{
  "d_mlp": 2048,
  "norm": "rmsnorm",
  "norm_place": "pre",
  "norm_eps": 1e-06,
  "rope_base": 10000.0,
  "attn_scale": 0.125,
  "init": "normal",
  "init_std_o": 0.0,
  "optimizer": "soap_variant",
  "schedule": "wsd",
  "final_lr_fraction": 0.1,
  "batch_tokens": 131072,
  "train_tokens": 599300000,
  "dataset": "wikipedia_en"
}
Each number is 200 + 40 x the weight over its row's rms, rounded and kept within 0 to 999. Layers, rows and columns count from 0. The size before them is the row's rms in percent of the matrix's.

# up: layer 3 MLP up, 2048x768, rms 0.0658, rows 1872-1875, columns 384-511
# down: layer 3 MLP down (transposed), 2048x768, rms 0.0627, rows 1872-1875, columns 384-511
# gate: layer 3 MLP gate, 2048x768, rms 0.0656, rows 1873-1875, columns 384-511
up1872,106,269,194,195,262,175,217,254,175,223,213,183,254,146,240,182,235,166,140,202,201,241,204,205,273,215,232,203,210,111,195,187,161,189,163,184,192,216,127,163,200,197,273,243,167,208,170,241,156,203,173,275,289,269,189,157,234,191,253,158,284,178,198,206,235,197,170,164,148,174,262,265,166,221,153,203,223,180,185,246,154,160,139,127,176,232,156,195,255,112,223,148,265,187,153,231,183,178,215,166,214,218,297,193,237,254,289,224,201,196,164,172,195,264,169,213,201,195,154,194,173,182,202,164,167,205,210,156,215
down1872,098,195,201,188,192,202,214,176,204,212,185,189,206,142,232,171,180,178,188,201,171,152,197,232,150,211,249,138,158,236,168,157,179,214,192,181,222,253,203,220,166,174,176,128,146,155,218,169,162,134,196,178,220,172,189,232,201,315,202,273,116,174,217,171,211,160,206,145,268,213,168,246,190,67,216,230,186,220,164,121,174,178,188,150,199,250,209,189,273,225,135,227,266,200,156,208,178,157,144,237,60,270,241,216,189,198,157,184,216,187,243,280,200,148,271,194,166,163,176,184,155,217,257,248,212,215,270,194,183
gate1873,095,174,236,132,139,220,140,231,99,270,170,221,178,162,219,220,157,209,167,131,253,149,185,115,206,170,189,231,242,163,251,222,196,206,206,202,158,164,178,164,178,160,200,227,169,184,213,284,155,193,180,242,144,185,150,254,224,199,220,186,285,202,188,147,146,255,174,216,177,229,149,191,266,173,195,184,125,93,241,227,167,237,232,254,168,125,238,241,264,198,235,271,206,99,201,189,224,229,230,215,276,237,239,222,213,256,202,214,195,217,191,191,229,196,230,188,284,248,250,207,180,144,125,136,185,167,196,184,220
up1873,096,236,247,306,205,226,226,217,206,197,234,265,175,249,197,173,260,250,188,239,240,170,183,222,199,258,187,210,146,212,198,214,176,167,203,215,228,187,237,231,255,184,154,174,188,159,270,222,247,220,180,158,206,166,164,184,223,227,264,235,163,212,174,202,167,182,170,148,214,167,215,152,193,239,210,229,177,173,149,230,270,173,200,272,196,167,183,213,202,181,197,198,176,168,199,207,270,231,174,216,118,178,184,165,204,258,206,214,180,184,261,211,222,260,179,146,137,234,159,188,169,264,224,212,159,138,144,157,235
down1873,095,204,229,207,156,106,235,241,209,224,177,167,171,132,191,200,245,253,191,114,223,161,190,245,239,230,193,216,226,201,129,155,263,220,236,278,232,201,288,232,193,228,271,249,193,163,227,242,280,211,232,199,170,209,215,288,253,240,286,234,224,157,169,256,238,253,151,162,241,190,136,203,192,208,180,178,226,218,238,209,243,104,306,229,213,186,243,224,183,266,208,214,164,152,224,157,250,216,134,234,249,233,200,187,215,167,179,205,231,194,210,138,180,187,188,250,281,240,226,205,153,213,269,244,177,194,208,209,171
gate1874,131,106,194,136,188,212,184,119,200,134,165,226,75,174,177,218,208,159,176,171,260,275,203,239,261,242,273,231,182,221,189,195,158,216,219,159,201,186,220,161,234,224,177,164,229,181,177,204,197,251,212,213,239,211,159,191,204,192,166,245,183,157,259,252,206,134,270,269,172,201,221,178,131,198,193,180,209,287,199,225,182,200,196,270,222,282,257,200,164,240,135,253,209,121,147,208,273,216,224,115,161,222,248,142,166,250,249,182,200,150,183,230,158,207,191,235,166,220,281,240,193,118,187,186,250,232,210,210,175
up1874,113,235,186,207,144,186,267,220,246,208,221,179,166,212,155,176,138,234,233,279,67,241,163,208,172,212,155,218,211,133,210,232,222,215,205,208,220,212,151,152,255,243,226,274,295,178,179,221,241,191,188,200,107,172,209,248,234,177,212,157,201,267,259,149,221,231,274,162,235,142,189,219,190,159,288,174,243,237,199,213,147,185,198,257,227,170,130,195,241,197,199,169,153,230,228,234,291,189,175,133,209,187,146,194,245,153,170,187,168,158,167,178,182,153,214,190,251,216,226,208,271,217,238,200,180,202,192,198,252
down1874,103,165,275,184,266,169,222,213,216,211,263,218,216,318,246,127,297,177,178,224,169,186,191,204,109,230,175,239,193,201,269,243,205,205,166,165,256,233,216,195,210,170,262,203,208,169,234,283,182,231,130,184,174,153,226,203,247,173,109,208,156,256,217,214,150,217,197,224,191,206,185,193,230,192,138,104,194,137,197,147,212,163,115,210,157,177,278,97,239,216,226,172,232,282,154,182,193,175,257,258,227,179,242,236,247,218,180,226,211,206,206,246,143,172,169,176,187,149,149,210,239,230,172,181,128,199,172,226,210
gate1875,086,189,244,203,236,260,189,181,212,223,224,210,143,185,40,138,182,203,212,199,143,184,229,122,246,144,188,108,240,200,234,241,111,221,233,173,248,261,101,233,251,247,204,181,225,188,156,222,293,276,140,214,185,220,205,167,204,219,151,181,215,199,226,253,89,196,274,209,162,262,190,232,139,244,188,162,189,133,174,248,238,150,192,147,210,170,192,156,198,260,221,258,192,241,195,216,169,182,215,206,183,219,246,165,153,176,177,228,190,154,239,225,229,204,235,185,237,212,241,207,287,238,120,270,266,188,190,263,175
up1875,095,187,226,153,164,209,223,183,182,211,179,202,198,211,202,206,227,279,181,227,248,167,220,242,227,207,196,177,170,254,148,189,121,234,183,158,249,199,150,253,190,263,212,227,251,167,264,165,179,185,261,246,202,221,168,186,286,129,180,149,183,214,269,204,208,155,179,189,211,252,218,198,253,222,160,232,226,237,226,206,198,251,165,166,187,212,210,157,146,204,197,165,209,201,167,227,249,140,171,237,185,224,118,228,204,205,232,193,237,259,216,267,175,198,205,212,229,158,157,225,212,187,250,207,99,212,185,160,235
down1875,095,143,253,246,152,232,160,248,247,210,178,222,218,240,191,243,203,167,280,201,229,218,205,215,186,211,155,237,211,249,234,236,229,187,150,217,192,227,208,204,164,244,275,168,172,214,221,210,210,185,199,207,186,151,289,261,222,182,222,178,193,163,194,188,178,286,275,184,263,174,229,202,230,225,183,221,248,183,157,183,207,164,226,270,187,204,214,244,209,144,207,195,227,238,194,206,238,201,212,220,219,195,98,303,193,207,186,159,226,237,149,256,233,195,187,182,187,217,109,219,244,174,224,167,207,211,236,200,273